config.toml
num_hidden_layers = 13
hidden_size = 128
num_attention_heads = 2
num_key_value_heads = 1
head_dim = 64
intermediate_size = 320
vocab_size = 2048
hidden_act = "swiglu"
norm = "rmsnorm"
norm_place = "pre"
norm_eps = 1e-05
positions = "rope"
rope_theta = 1000000.0
rope_fraction = 1.0
qk_norm = true
attn_scale = 0.125
bias = "none"
tie_word_embeddings = false
parallel_block = false
init = "normal"
init_std_qkv = 0.047
init_std_o = 0.00922
init_std_up = 0.047
init_std_down = 0.00922
optimizer = "soap_variant"
learning_rate = 0.0174
beta1 = 0.95
beta2 = 0.95
weight_decay = 0.018
lr_head = 0.00972
warmup_steps = 53
schedule = "wsd"
decay_fraction = 0.914
decay_shape = "sqrt"
final_lr_fraction = 0.0
batch_tokens = 65536
max_seq_len = 256
doc_mask = true
train_tokens = 140100000
max_steps = 2138
dataset = "wikipedia_en"
Each number is 200 + 40 x the weight over its row's rms, rounded and kept within 0 to 999. Layers, rows and columns count from 0. The size before them is the row's rms in percent of the matrix's.

# up: layer 4 MLP up, 320x128, rms 0.272, rows 293-310, columns 0-127
# down: layer 4 MLP down (transposed), 320x128, rms 0.265, rows 293-310, columns 0-127
# gate: layer 4 MLP gate, 320x128, rms 0.291, rows 294-311, columns 0-127
up293,099,198,281,208,135,220,227,232,242,193,219,183,314,168,252,196,210,185,160,169,171,254,243,198,164,184,201,186,183,248,239,178,220,238,214,159,93,181,232,223,181,221,225,227,250,160,225,157,218,174,285,183,185,192,238,170,182,161,172,141,259,160,174,241,239,171,125,188,226,180,186,179,265,229,182,198,234,152,174,220,214,180,292,230,163,237,160,208,246,173,201,119,268,223,220,211,220,179,165,246,309,298,194,172,236,164,232,180,237,217,181,151,208,150,189,208,180,198,206,229,256,145,151,218,202,124,155,250,201
down293,101,102,189,262,119,114,174,251,156,198,181,218,195,251,242,163,164,238,220,205,143,231,173,189,233,192,172,178,196,201,159,227,193,204,133,258,209,171,111,200,219,161,217,188,246,187,215,178,103,212,223,208,177,197,151,146,174,170,180,213,204,267,285,169,235,187,187,213,317,159,258,207,187,142,141,187,183,216,144,246,206,184,144,166,126,205,132,216,211,249,170,199,131,165,176,254,168,218,245,170,212,189,241,220,172,189,219,217,181,169,228,247,222,190,203,196,157,232,131,169,190,264,187,164,214,276,245,166,159
gate294,090,201,247,256,238,243,149,193,112,192,210,177,243,249,180,242,247,161,255,227,219,238,201,192,180,228,207,181,161,206,157,141,168,273,135,247,230,213,202,184,203,171,144,245,202,214,189,130,169,225,146,173,248,281,175,202,243,226,211,201,141,191,216,180,282,159,172,139,286,187,160,228,165,99,231,240,170,185,180,180,218,194,218,204,146,219,169,136,243,119,198,195,155,169,279,164,195,106,197,213,196,208,289,222,144,176,257,196,194,196,195,199,249,155,211,204,199,160,174,191,173,142,215,257,179,151,130,188,191
up294,093,142,190,162,297,139,165,153,183,207,188,179,166,166,203,101,228,204,181,180,180,149,259,150,164,193,153,238,228,226,235,253,260,225,205,248,240,200,215,161,265,310,236,169,194,208,161,193,198,252,248,166,206,144,180,262,169,172,169,202,193,142,134,246,146,199,141,223,181,247,220,184,175,215,239,249,237,281,224,249,167,183,220,185,167,239,209,204,195,171,221,209,258,185,187,209,213,283,147,198,198,187,148,256,195,228,176,261,259,196,242,239,154,221,198,212,200,230,241,222,225,153,142,195,268,237,287,261,206
down294,096,198,219,226,238,169,213,132,223,189,255,214,190,119,119,248,227,175,264,203,243,190,183,167,203,142,269,207,170,187,103,260,231,189,156,117,241,218,211,172,271,169,195,176,211,212,190,218,144,247,214,186,183,216,195,178,233,267,182,175,161,158,231,144,278,232,207,198,183,191,253,185,235,226,230,273,227,201,227,199,158,229,211,163,176,209,272,147,148,200,172,249,226,150,176,225,276,206,186,258,230,145,187,167,198,239,188,203,155,264,192,257,219,229,256,283,257,283,144,230,156,208,197,146,179,236,190,133,197
gate295,086,243,199,212,162,142,207,203,111,164,210,162,194,208,189,223,141,181,213,141,149,183,179,185,214,226,192,189,182,173,188,186,277,225,155,155,204,128,234,204,153,220,244,227,174,246,122,212,229,230,167,283,153,162,230,197,260,269,181,237,213,161,245,238,152,190,182,183,152,232,182,141,217,281,215,152,236,259,212,211,260,207,291,234,166,180,201,188,245,239,228,244,182,175,165,210,137,83,199,229,259,203,232,184,152,234,268,170,179,201,149,147,189,115,211,193,164,184,199,222,181,138,189,190,212,128,194,142,145
up295,089,232,165,198,201,218,238,291,218,149,156,132,228,268,206,246,165,196,235,189,145,179,252,215,257,139,205,149,223,274,212,245,113,188,191,271,188,139,131,163,212,220,174,249,173,174,191,229,183,170,187,236,291,221,137,208,226,177,231,162,197,263,178,282,95,224,198,170,246,191,188,199,214,201,118,206,190,199,219,276,153,234,186,237,154,171,175,173,208,235,178,231,256,183,177,316,182,196,195,194,170,182,204,188,217,139,174,198,169,201,170,192,236,140,184,178,163,250,220,198,152,203,153,151,171,221,183,272,218
down295,090,137,223,204,231,196,187,172,204,180,204,212,190,273,209,228,162,216,134,175,217,170,210,174,224,177,143,163,137,204,280,211,195,237,239,220,239,172,179,202,187,273,211,225,213,155,135,209,195,235,141,215,169,147,192,192,259,276,104,268,183,224,273,166,246,178,260,183,195,169,191,182,160,238,129,213,275,212,217,226,221,153,282,161,154,205,154,155,302,161,259,263,205,192,150,169,182,197,209,173,165,252,265,241,215,121,131,210,245,188,205,195,190,196,182,225,204,224,224,168,142,226,154,237,195,125,165,185,257
gate296,111,194,190,205,184,249,207,199,195,249,180,129,186,163,198,192,229,134,241,170,95,249,205,184,183,148,229,170,157,194,124,177,271,160,230,198,133,139,140,249,175,184,164,223,216,153,141,183,144,219,214,157,209,166,187,148,161,143,270,176,131,198,239,208,228,258,241,181,230,273,206,165,206,206,170,172,153,164,160,112,241,103,198,160,192,261,167,137,211,198,180,186,190,251,235,240,197,226,188,151,210,214,120,191,209,152,201,175,227,160,190,260,219,184,182,218,251,148,220,267,230,185,159,174,117,225,255,187,187
up296,109,149,211,122,200,174,306,228,158,207,307,210,206,152,181,129,163,221,179,172,164,180,214,199,179,242,206,233,227,281,238,144,241,166,198,220,173,106,148,240,205,205,147,221,171,195,180,206,262,224,269,203,192,218,264,210,146,202,218,255,284,207,158,200,197,243,162,211,211,246,192,148,220,257,211,211,198,170,177,239,235,154,271,237,158,162,189,205,219,213,170,184,237,252,172,158,232,227,171,215,129,165,147,123,195,201,152,185,199,145,183,180,243,210,204,193,226,120,233,136,198,235,250,124,129,241,215,203,188
down296,111,163,149,213,242,97,205,190,202,224,191,175,227,155,172,142,184,230,156,241,173,188,192,201,235,221,235,131,168,252,196,129,207,185,165,136,209,237,185,140,264,199,183,176,208,232,128,210,156,226,165,163,163,151,171,175,279,202,187,178,219,183,136,255,242,263,166,113,149,117,247,186,228,170,169,190,143,227,161,202,134,155,157,138,244,248,202,215,194,276,217,170,259,221,190,173,176,172,203,207,229,235,167,145,209,253,233,252,179,210,197,276,177,186,229,155,261,219,126,168,279,146,218,175,216,205,195,159,223
gate297,093,205,129,240,181,182,201,245,205,228,191,161,221,171,223,141,195,252,223,144,166,273,189,234,158,219,192,227,185,207,190,193,174,201,217,235,172,127,189,272,113,223,233,170,175,205,165,181,213,253,248,214,193,212,139,217,234,174,174,175,269,152,234,182,187,154,159,204,175,205,181,160,220,239,178,237,153,169,139,158,205,140,214,120,150,218,240,188,253,191,263,197,235,154,261,278,289,144,181,283,167,177,172,266,174,163,186,204,214,195,182,209,198,227,255,204,150,151,192,205,114,146,192,167,239,241,133,298,259
up297,099,212,208,182,172,169,222,232,168,194,213,163,156,189,223,117,190,172,260,207,160,200,236,184,197,215,175,171,177,224,190,205,213,156,130,259,174,299,173,221,244,247,217,200,175,193,188,178,210,184,205,108,242,220,182,181,274,246,224,166,197,140,177,246,229,251,228,291,214,290,212,153,262,195,214,250,150,261,218,136,199,228,208,181,167,170,191,155,266,211,236,230,200,152,164,144,263,115,204,219,192,170,247,124,172,216,159,279,230,197,169,201,209,202,192,198,185,171,308,175,168,235,158,157,294,204,184,150,156
down297,098,232,136,275,239,238,184,146,214,177,168,134,231,196,252,187,157,255,239,152,164,275,250,286,170,180,200,170,180,218,197,254,249,180,191,160,180,203,171,103,220,269,177,183,114,209,192,150,188,180,197,187,151,201,226,215,173,187,222,176,254,261,193,194,245,213,165,166,199,112,148,130,208,207,167,148,171,260,150,194,194,246,176,187,269,163,179,203,191,215,162,162,146,147,203,262,268,143,172,193,215,194,189,250,230,213,193,265,195,218,178,200,175,180,247,165,180,206,107,190,226,166,118,248,277,237,216,189,207
gate298,098,212,212,143,173,122,186,164,132,203,219,183,266,191,207,224,264,188,193,189,205,224,158,211,179,154,133,206,213,190,158,186,218,165,214,156,271,232,224,187,167,239,224,268,248,240,189,285,170,244,276,168,259,275,116,251,215,233,214,214,194,202,187,142,144,196,198,250,156,204,186,220,174,252,191,151,207,190,213,108,178,174,150,201,255,200,146,195,208,157,173,233,251,147,174,181,171,284,247,206,174,194,212,154,191,154,177,207,273,199,183,274,198,232,158,177,195,204,178,166,148,94,250,211,239,125,149,166,225
up298,108,229,192,148,173,165,208,190,177,162,162,234,252,193,252,222,210,189,153,245,278,187,220,204,243,165,134,185,226,219,137,215,217,206,187,228,163,260,171,233,206,239,208,235,209,155,219,257,190,180,173,228,264,231,130,143,136,249,255,216,231,179,219,222,123,210,193,220,225,134,164,229,195,163,201,215,232,206,208,116,182,256,124,249,132,188,202,177,129,169,173,230,179,201,168,256,155,283,230,210,252,164,144,201,206,239,209,159,231,225,209,162,232,227,225,275,279,170,277,208,173,104,278,220,236,151,144,199,214
down298,097,227,215,160,177,185,119,241,269,202,133,187,195,288,173,241,190,160,205,198,225,153,140,251,179,211,288,178,206,263,176,227,150,217,203,216,272,159,216,166,173,151,199,191,229,216,211,218,269,232,191,211,290,144,196,234,105,175,197,128,132,167,164,190,169,218,230,208,206,153,323,206,251,227,192,252,211,190,213,221,168,158,189,230,187,238,190,228,199,216,218,226,169,181,226,159,158,227,171,245,226,165,111,221,240,202,223,204,176,202,143,232,228,219,168,252,191,101,128,187,231,203,123,186,228,204,186,176,147
gate299,106,122,324,229,198,174,190,201,237,169,143,100,228,210,210,293,236,204,313,239,225,172,174,194,193,216,243,257,163,197,212,267,156,187,179,217,266,211,294,206,196,215,202,215,150,215,176,222,188,181,193,169,208,170,145,140,197,145,209,162,115,126,195,193,204,197,164,195,219,114,215,234,210,195,213,190,196,220,196,187,186,242,185,214,152,247,218,182,221,220,174,231,224,232,192,222,186,176,249,153,179,184,214,277,190,158,124,189,295,212,194,147,280,275,218,222,156,182,197,182,220,179,160,244,192,223,171,249,169
up299,091,250,169,158,200,199,229,233,146,246,223,240,185,209,111,247,183,246,108,263,163,189,223,185,262,240,186,191,198,140,193,205,260,143,217,226,232,149,177,165,175,124,209,208,156,245,202,185,173,127,182,136,168,248,193,168,172,199,167,226,220,212,201,234,174,248,214,228,228,241,202,209,221,102,139,237,197,160,253,211,215,198,158,148,229,182,141,140,214,158,194,190,163,164,291,225,259,158,240,236,150,137,175,116,218,207,263,170,152,210,222,243,168,253,188,194,216,161,156,213,209,268,263,177,231,216,128,199,241
down299,092,227,187,166,280,189,200,217,178,231,210,226,264,271,152,221,201,193,177,123,230,198,183,182,248,237,146,243,222,259,185,210,193,219,155,187,212,193,153,272,263,252,161,155,176,217,214,144,222,150,235,185,180,184,130,251,209,268,145,252,275,244,137,182,196,206,217,197,142,234,157,195,273,201,194,208,93,144,236,151,199,199,162,149,255,251,243,204,172,179,209,237,143,229,207,229,256,210,233,316,176,168,250,211,213,212,202,211,236,169,156,208,204,143,192,209,151,73,199,183,167,225,207,188,206,201,194,234,218
gate300,105,204,235,156,221,194,138,174,191,187,171,189,221,179,240,246,224,146,168,152,162,190,165,239,162,256,265,227,187,229,137,206,300,98,205,178,257,158,156,231,216,291,176,242,233,201,151,270,190,243,242,179,198,226,148,184,193,193,236,157,194,185,199,231,220,255,215,233,206,84,145,231,281,193,191,252,142,195,182,236,174,231,255,216,161,157,202,187,159,186,178,172,262,243,223,150,270,205,150,176,290,185,191,203,165,189,187,143,213,154,211,210,180,262,216,151,145,158,215,186,156,203,263,145,175,215,187,166,228
up300,112,181,245,169,249,201,204,179,261,243,197,160,195,237,218,127,234,204,230,171,275,236,229,185,185,191,181,171,196,248,160,136,160,195,208,216,236,248,211,260,217,249,178,127,203,218,195,191,224,140,170,187,195,209,172,220,209,308,123,210,190,245,198,309,217,236,163,197,185,225,298,215,187,145,287,226,159,206,146,204,217,154,122,177,203,191,201,234,217,222,170,166,168,210,219,224,240,245,270,220,130,187,221,166,161,146,170,299,206,205,225,228,189,129,137,198,193,165,118,201,152,236,144,235,174,142,206,194,227
down300,101,194,157,238,76,200,248,181,197,242,206,258,267,190,146,157,177,241,179,228,142,140,215,127,218,212,119,230,276,208,187,144,213,158,231,217,250,148,179,140,240,284,187,178,203,195,229,210,219,143,181,213,207,162,173,163,240,224,193,218,251,183,181,191,183,156,203,160,231,268,134,199,161,157,226,258,175,213,248,159,190,276,221,221,173,164,242,193,152,254,187,220,132,168,227,169,220,183,261,178,226,177,257,264,198,189,224,258,171,145,180,219,240,199,214,137,258,217,290,175,206,152,161,137,229,190,183,198,174
gate301,096,224,164,160,190,244,195,198,200,114,245,261,167,224,182,183,309,174,178,216,158,184,101,195,233,206,196,211,227,245,149,179,185,193,180,184,214,121,177,200,209,205,193,214,137,225,201,179,217,244,223,205,215,243,234,231,209,232,202,132,314,255,212,244,257,182,191,118,173,216,202,160,240,185,243,230,240,256,159,248,259,224,219,257,284,156,214,291,272,237,246,208,175,165,228,131,197,238,200,215,150,146,228,227,229,246,186,224,237,178,148,165,178,187,231,219,243,213,167,222,191,162,182,209,181,217,215,89,235
up301,103,249,181,216,230,204,180,180,217,249,236,153,203,123,212,218,169,215,224,211,213,252,196,151,314,129,165,189,240,180,187,223,180,239,202,223,195,163,143,221,151,152,207,249,227,159,224,222,225,178,249,168,211,206,128,264,205,278,139,173,146,192,307,253,248,287,265,186,225,190,194,142,196,246,166,227,183,230,174,188,164,210,165,220,112,220,233,144,215,195,150,200,126,188,197,200,240,191,258,218,235,228,173,240,196,194,228,222,304,224,231,143,279,233,268,220,253,176,225,213,240,232,137,205,210,191,197,188,188
down301,095,173,222,198,233,146,194,200,175,224,194,186,178,168,159,226,136,172,156,243,198,151,167,119,179,178,271,261,164,212,182,234,249,156,228,208,242,175,172,177,149,223,180,165,275,184,256,158,246,281,175,167,141,209,150,261,204,154,157,257,178,228,225,192,133,132,172,194,186,183,260,206,211,272,148,240,255,149,183,189,207,212,157,193,249,171,160,218,179,240,218,178,163,195,141,183,276,87,143,191,184,195,175,157,261,191,218,107,144,193,258,176,204,161,139,190,197,231,238,202,210,220,277,245,185,206,218,146,192
gate302,090,254,186,256,233,178,169,241,199,256,238,174,210,190,257,272,208,209,209,246,213,227,157,231,172,180,227,239,251,186,210,231,248,175,211,180,225,260,233,262,202,231,243,198,226,261,268,189,191,178,169,271,160,125,202,229,213,141,299,250,199,187,166,181,166,146,194,185,168,151,197,205,273,265,90,257,195,217,93,178,181,239,192,166,155,228,239,296,214,175,210,196,237,201,243,226,262,229,182,193,245,145,235,260,178,220,209,169,182,173,235,194,243,229,214,251,151,161,145,272,203,262,225,199,195,206,190,175,245
up302,096,124,175,177,156,181,244,187,226,243,212,171,218,228,207,177,159,193,157,156,199,202,182,226,160,185,166,204,211,191,225,193,174,205,150,211,168,202,201,159,219,241,188,249,227,176,185,228,339,181,119,137,221,210,137,128,196,220,186,229,186,284,300,241,203,249,246,197,160,213,203,211,185,172,232,246,205,193,180,175,237,238,215,233,276,232,141,179,130,260,191,140,126,231,287,249,160,175,185,242,151,232,246,173,176,214,162,179,246,268,199,260,210,239,191,149,223,224,167,146,211,263,224,156,182,126,183,205,141
down302,092,236,221,210,159,249,220,224,189,243,190,235,186,219,151,187,185,219,184,242,179,137,236,216,260,194,224,194,176,184,191,217,204,96,172,171,144,194,236,237,189,210,220,127,209,223,192,112,145,201,262,250,167,175,235,206,186,247,189,202,219,144,188,260,144,254,204,236,238,197,162,150,153,270,237,158,184,194,201,176,121,247,176,129,176,166,184,244,226,178,207,205,202,297,191,160,304,194,166,199,179,115,121,242,214,151,208,227,235,185,183,200,191,168,212,127,121,210,260,271,185,123,254,231,217,246,224,232,214
gate303,100,209,161,244,210,105,253,123,186,240,218,218,163,209,234,211,182,203,234,215,143,220,236,215,207,214,229,232,207,263,188,213,216,114,181,221,131,217,181,256,181,219,244,160,212,247,218,108,185,212,216,124,232,224,249,234,237,208,247,209,248,131,243,187,177,292,192,249,215,191,177,134,173,250,252,177,161,218,277,176,186,212,210,141,275,151,210,210,233,250,282,173,233,215,236,247,183,272,177,181,227,216,193,213,221,141,169,203,251,205,181,248,245,199,291,200,232,214,142,192,200,246,151,183,181,265,282,210,209
up303,103,254,177,163,170,123,155,124,178,246,212,203,204,235,176,235,155,248,196,145,207,255,159,164,201,221,215,195,198,224,209,200,230,163,208,185,89,245,172,227,192,126,151,184,194,271,135,201,207,177,199,151,238,221,202,229,255,192,272,221,222,175,152,193,173,197,233,204,144,229,243,245,158,253,235,192,203,200,284,166,99,163,211,215,239,153,184,175,227,225,217,209,252,188,212,184,155,205,182,143,236,217,204,166,187,102,132,218,186,254,249,238,226,133,181,235,231,170,215,236,158,205,112,174,167,284,179,282,194
down303,096,134,180,254,193,139,241,176,155,161,163,206,168,228,171,189,209,182,204,183,179,248,223,223,220,179,222,169,219,190,137,321,132,217,147,222,242,221,201,235,243,157,220,219,215,281,246,152,204,242,226,165,204,155,247,203,208,271,162,204,217,234,245,156,262,294,217,197,144,199,265,150,241,233,261,170,268,142,193,188,144,291,164,217,249,214,172,236,234,263,275,124,173,180,242,234,201,158,184,223,167,211,184,210,183,161,216,279,157,214,223,218,231,226,187,211,192,206,185,220,209,239,124,168,168,245,247,161,188
gate304,096,203,206,185,182,222,229,249,149,260,225,160,288,190,149,205,179,183,258,183,159,234,251,201,200,206,208,163,279,227,221,227,248,244,262,257,164,197,227,216,239,196,286,236,174,113,116,155,196,199,237,154,262,170,213,250,229,251,234,280,182,235,143,228,187,274,140,170,265,206,155,252,212,162,159,183,229,164,142,173,237,216,241,153,198,243,212,144,193,187,256,226,196,222,183,217,195,215,236,171,193,160,157,186,230,259,150,187,297,173,211,183,173,203,220,200,239,238,225,217,169,143,206,163,257,136,180,152,263
up304,098,258,151,169,160,241,163,177,160,158,174,270,298,240,190,133,188,183,215,271,171,188,156,238,242,204,210,265,217,173,161,153,245,218,132,148,188,286,223,178,192,212,186,202,203,159,157,172,225,232,162,135,229,240,213,200,240,183,156,162,253,236,225,154,231,151,224,205,222,264,108,220,187,184,213,227,216,151,251,187,160,222,245,231,234,157,204,188,303,177,228,182,241,172,158,238,200,234,173,162,242,177,200,201,236,135,215,192,167,233,211,220,129,74,213,215,123,182,166,218,192,211,193,188,178,220,280,166,185
down304,100,219,175,222,175,316,222,218,214,243,225,209,182,258,223,277,220,189,149,183,140,167,203,228,265,217,224,154,155,174,156,116,209,222,179,159,220,216,222,164,171,276,173,211,220,249,209,274,135,225,198,185,227,222,248,184,233,192,189,160,217,195,212,126,214,147,230,249,167,154,263,233,176,187,150,136,204,99,254,223,125,240,150,253,274,174,203,188,213,185,197,165,191,205,194,195,132,191,191,171,187,216,185,235,194,175,188,128,183,221,216,174,282,189,174,251,168,161,162,192,168,242,222,258,103,233,269,188,159
gate305,113,157,149,202,203,269,260,159,182,183,196,242,134,298,122,239,155,138,210,107,179,220,146,260,180,229,240,176,253,189,149,218,208,224,158,196,254,163,234,157,160,189,206,127,251,231,161,183,181,294,223,159,189,201,191,251,178,208,141,263,218,175,247,164,226,237,187,222,151,150,222,255,183,193,200,250,184,145,205,188,185,287,224,164,215,245,212,184,150,278,228,218,222,194,187,212,173,132,257,166,157,174,205,240,226,277,207,271,174,181,143,191,199,202,173,194,208,249,181,222,270,183,182,177,215,163,220,168,149
up305,101,132,175,144,221,224,142,252,169,181,234,160,209,125,174,216,242,182,225,217,155,165,196,143,215,154,187,170,235,207,205,173,255,192,280,203,148,236,189,161,211,201,261,188,247,176,206,138,217,199,180,172,132,268,241,241,223,261,228,205,213,124,143,175,187,180,227,153,175,235,176,150,252,207,310,203,181,164,202,235,198,214,134,232,211,168,110,206,152,153,199,198,200,149,205,245,203,157,99,149,207,226,151,187,291,286,166,197,189,228,201,200,176,232,146,251,204,180,177,242,152,202,158,243,218,222,120,213,205
down305,107,222,158,163,181,201,149,280,175,180,221,140,167,212,226,234,126,160,211,228,178,180,170,189,202,197,127,243,143,160,184,192,167,215,170,106,173,169,201,188,196,178,187,234,212,178,198,228,175,244,249,208,199,199,221,149,204,174,175,158,158,201,305,205,158,205,227,209,292,148,287,247,212,243,218,134,203,199,131,144,183,208,165,216,168,238,160,185,159,223,194,106,227,176,225,170,192,170,276,215,136,214,157,161,232,181,184,239,263,123,136,167,212,154,178,226,159,162,158,251,169,97,265,231,178,176,167,197,180
gate306,093,166,230,154,133,261,161,281,185,260,205,198,219,182,104,286,220,201,178,232,168,221,153,198,260,167,292,173,162,182,262,195,265,230,220,219,222,145,216,135,257,251,151,244,256,211,253,218,133,224,189,168,163,214,174,164,172,191,171,169,228,198,206,102,202,162,191,220,288,240,205,257,161,242,197,213,223,203,164,200,247,228,179,195,189,225,241,144,244,193,209,215,248,196,234,176,227,206,227,172,182,222,216,300,177,212,151,216,218,253,221,187,179,206,87,283,169,181,168,176,191,215,196,201,210,204,178,162,141
up306,099,215,247,206,228,210,157,50,166,210,161,214,213,175,222,278,168,152,261,225,217,167,221,204,142,182,199,226,167,228,215,220,186,222,164,172,216,159,217,229,284,175,181,167,144,203,160,244,234,197,148,206,208,175,181,157,207,190,249,180,141,256,106,186,182,259,122,233,282,193,203,222,164,206,235,162,205,182,202,239,188,198,174,207,198,174,172,214,287,180,205,244,238,246,211,156,158,228,218,213,314,283,195,143,255,192,231,173,184,194,224,211,235,181,258,283,167,139,198,211,132,205,140,193,187,143,210,186,212
down306,103,239,198,251,193,169,175,215,249,190,111,183,210,176,253,90,249,210,138,119,257,212,199,220,185,206,161,223,131,183,163,237,116,123,164,248,218,148,130,201,179,241,169,197,179,111,215,181,180,236,220,147,151,260,246,165,259,234,191,201,248,173,234,261,226,133,251,217,213,152,204,195,217,188,119,160,174,175,253,219,240,218,211,267,157,281,226,172,178,160,178,221,199,179,217,134,163,247,178,135,214,165,190,164,212,230,201,255,216,184,213,265,233,230,208,180,169,223,133,247,217,175,191,234,220,202,219,223,183
gate307,088,195,209,142,201,233,185,151,228,172,207,200,159,169,263,141,106,260,250,202,186,219,229,236,183,217,202,208,146,162,209,155,179,187,203,191,174,158,229,150,200,167,210,259,290,145,164,211,201,201,245,246,270,228,220,163,214,233,136,303,191,140,197,219,285,247,208,172,204,194,214,196,166,150,176,141,144,155,257,228,189,139,213,177,247,268,147,152,110,210,255,185,223,186,191,217,172,171,201,223,241,236,178,201,248,286,152,199,149,233,180,183,186,221,159,238,172,168,216,190,186,165,226,210,211,300,194,137,271
up307,086,209,212,179,163,159,189,213,194,190,161,226,194,168,166,241,155,167,159,180,154,239,228,211,227,241,126,221,199,238,253,189,192,196,209,185,232,158,197,176,114,160,195,273,204,170,208,216,163,241,187,202,161,202,224,149,221,228,222,163,186,107,244,210,236,183,198,211,178,250,217,189,196,190,144,225,159,147,125,287,94,231,107,231,195,231,145,258,245,225,139,192,242,186,208,232,175,137,239,257,119,197,151,145,155,224,172,194,229,241,197,199,298,235,244,173,186,178,178,236,147,231,153,157,265,196,263,260,250
down307,092,154,153,154,274,250,170,200,197,230,263,249,228,231,240,155,207,214,177,200,200,209,226,247,171,179,248,213,234,184,264,224,155,207,247,193,150,303,181,238,279,231,189,163,150,148,236,173,207,229,251,243,214,198,176,191,261,196,203,194,205,227,163,152,236,163,223,235,162,208,110,228,256,160,275,169,228,225,205,78,246,182,245,181,168,132,175,195,154,191,186,214,232,202,172,195,224,225,157,172,233,251,214,201,165,205,70,179,174,191,290,213,241,173,224,154,159,263,179,177,273,174,169,179,200,219,192,205,176
gate308,093,242,178,243,154,194,285,221,222,223,229,204,187,175,182,201,198,217,200,150,255,238,146,250,160,193,166,225,261,208,212,247,211,159,232,195,150,221,207,174,261,133,155,246,190,193,228,183,75,175,145,244,168,188,202,235,163,233,237,144,212,195,124,264,271,227,139,250,216,263,239,234,238,152,216,171,227,293,128,225,209,178,201,162,219,240,228,198,216,100,145,191,186,151,168,163,245,280,169,237,144,250,181,203,244,161,206,230,203,253,225,195,223,200,169,238,182,162,183,251,120,162,195,227,197,181,194,159,180
up308,091,185,178,238,155,234,166,203,225,221,261,245,149,191,201,135,227,253,249,158,257,146,154,188,130,209,225,195,158,133,179,194,158,240,172,213,167,211,219,136,178,203,137,202,214,268,163,194,230,188,275,240,184,160,286,240,147,158,210,211,244,220,173,157,228,179,218,100,207,183,182,212,191,171,224,215,122,184,172,145,160,213,228,217,152,171,205,266,200,237,174,136,235,203,175,192,159,139,135,233,249,270,326,141,141,253,192,192,194,197,235,196,205,156,151,279,191,188,267,185,209,185,228,189,244,188,204,206,200
down308,093,190,187,106,105,102,209,263,151,226,114,199,230,110,195,213,272,159,234,207,225,199,214,155,177,215,208,231,246,171,160,122,209,131,203,193,162,234,223,250,220,241,185,221,211,267,201,265,214,236,185,227,202,208,159,172,211,214,154,180,178,188,195,194,155,249,211,240,130,247,189,237,139,279,231,207,194,184,156,211,187,197,200,166,195,176,160,208,162,227,178,209,225,285,168,223,240,234,198,237,179,200,190,111,228,123,228,237,229,180,154,213,158,227,179,154,261,214,141,251,203,118,180,243,269,176,210,205,233
gate309,092,220,180,136,187,232,244,255,188,237,170,190,234,113,135,293,239,204,174,170,260,211,235,210,238,198,189,175,178,188,277,237,198,192,188,217,187,197,230,167,239,170,183,227,239,188,210,173,136,171,216,222,150,215,217,168,228,236,182,263,209,239,141,147,172,293,176,247,194,189,203,189,206,238,150,284,239,186,260,224,240,230,255,129,169,267,236,247,208,188,164,236,224,259,255,192,159,264,239,185,259,232,209,186,233,199,171,207,208,181,243,176,209,264,157,194,197,144,103,129,229,255,242,159,273,160,266,202,220
up309,095,212,171,241,243,183,135,121,256,189,182,170,183,123,224,196,183,178,240,180,204,162,189,215,162,252,170,163,135,227,225,169,235,248,251,199,257,271,189,140,133,218,227,218,145,250,146,189,183,184,245,214,241,246,118,220,253,159,272,181,196,201,206,193,193,154,158,231,190,200,214,235,131,154,205,212,153,151,158,205,205,232,200,140,187,169,239,260,209,261,190,222,124,157,171,259,180,215,262,207,238,223,175,222,132,181,185,230,190,208,236,192,204,210,235,151,183,247,246,117,238,239,269,240,314,201,211,257,163
down309,091,164,182,198,234,213,212,305,236,188,158,212,224,192,211,124,148,188,157,158,220,168,166,242,134,167,169,231,191,182,207,202,292,148,182,152,195,255,183,194,176,145,223,292,147,175,206,257,234,176,145,298,128,177,164,155,231,219,177,192,237,198,172,231,256,194,256,228,247,152,244,188,161,183,238,172,232,197,193,176,161,237,251,199,132,220,190,194,117,250,142,179,147,186,223,173,248,238,195,171,298,179,255,210,228,181,163,255,130,219,197,200,139,237,174,161,230,164,235,201,156,176,187,234,213,146,223,183,146
gate310,103,194,239,200,250,150,207,170,98,272,126,180,202,251,150,238,140,253,197,127,185,197,193,185,231,185,273,142,174,180,219,190,205,225,226,219,227,210,280,167,156,193,285,247,184,173,164,178,290,140,285,209,191,236,241,179,196,258,195,180,220,196,240,162,169,220,192,204,280,204,241,211,187,225,203,203,234,203,251,189,177,214,112,198,223,225,185,200,259,189,306,185,137,243,252,218,225,199,162,136,206,176,199,238,184,189,172,132,223,249,202,193,208,170,252,215,179,175,251,178,253,236,179,238,205,147,175,252,282
up310,111,103,236,164,288,202,158,141,168,269,162,181,154,170,246,242,186,206,198,161,254,220,147,218,173,232,174,147,224,193,166,235,213,289,218,182,117,139,231,204,187,171,246,274,176,134,234,198,227,107,267,241,205,214,166,219,146,239,239,239,204,154,251,220,208,206,205,204,255,195,251,249,167,253,129,172,246,184,243,179,193,207,142,182,223,195,202,160,256,227,249,160,194,222,177,156,215,206,212,120,203,200,222,227,197,139,255,154,180,222,164,192,230,129,269,191,181,240,216,199,207,277,210,215,136,159,194,219,224
down310,101,163,164,245,202,239,134,197,124,201,229,184,174,143,177,220,214,221,231,160,164,151,229,226,157,210,224,173,176,186,246,169,158,190,221,136,188,198,244,252,171,166,207,271,181,171,231,197,235,225,245,213,171,199,202,177,273,252,275,150,177,228,200,233,216,195,206,126,188,167,228,234,193,233,238,237,172,179,230,184,171,187,247,193,162,231,179,270,169,228,172,257,217,187,159,126,159,328,149,222,190,162,156,219,240,224,193,216,250,267,163,273,228,168,201,187,275,194,113,198,264,216,121,115,160,223,178,273,229
gate311,102,218,172,162,163,250,216,122,214,249,138,220,200,206,308,252,219,198,161,191,210,270,213,218,195,202,223,211,196,227,92,229,178,226,197,175,198,134,220,235,255,206,126,133,108,177,184,264,183,273,103,162,193,160,245,190,201,157,251,193,197,160,230,181,263,248,177,118,168,198,190,191,203,213,223,216,183,242,167,251,208,129,273,230,192,184,156,152,180,253,149,178,229,200,168,226,209,168,207,230,214,255,202,169,196,279,171,146,177,190,192,170,245,217,188,253,202,250,251,153,234,159,247,168,157,236,179,233,180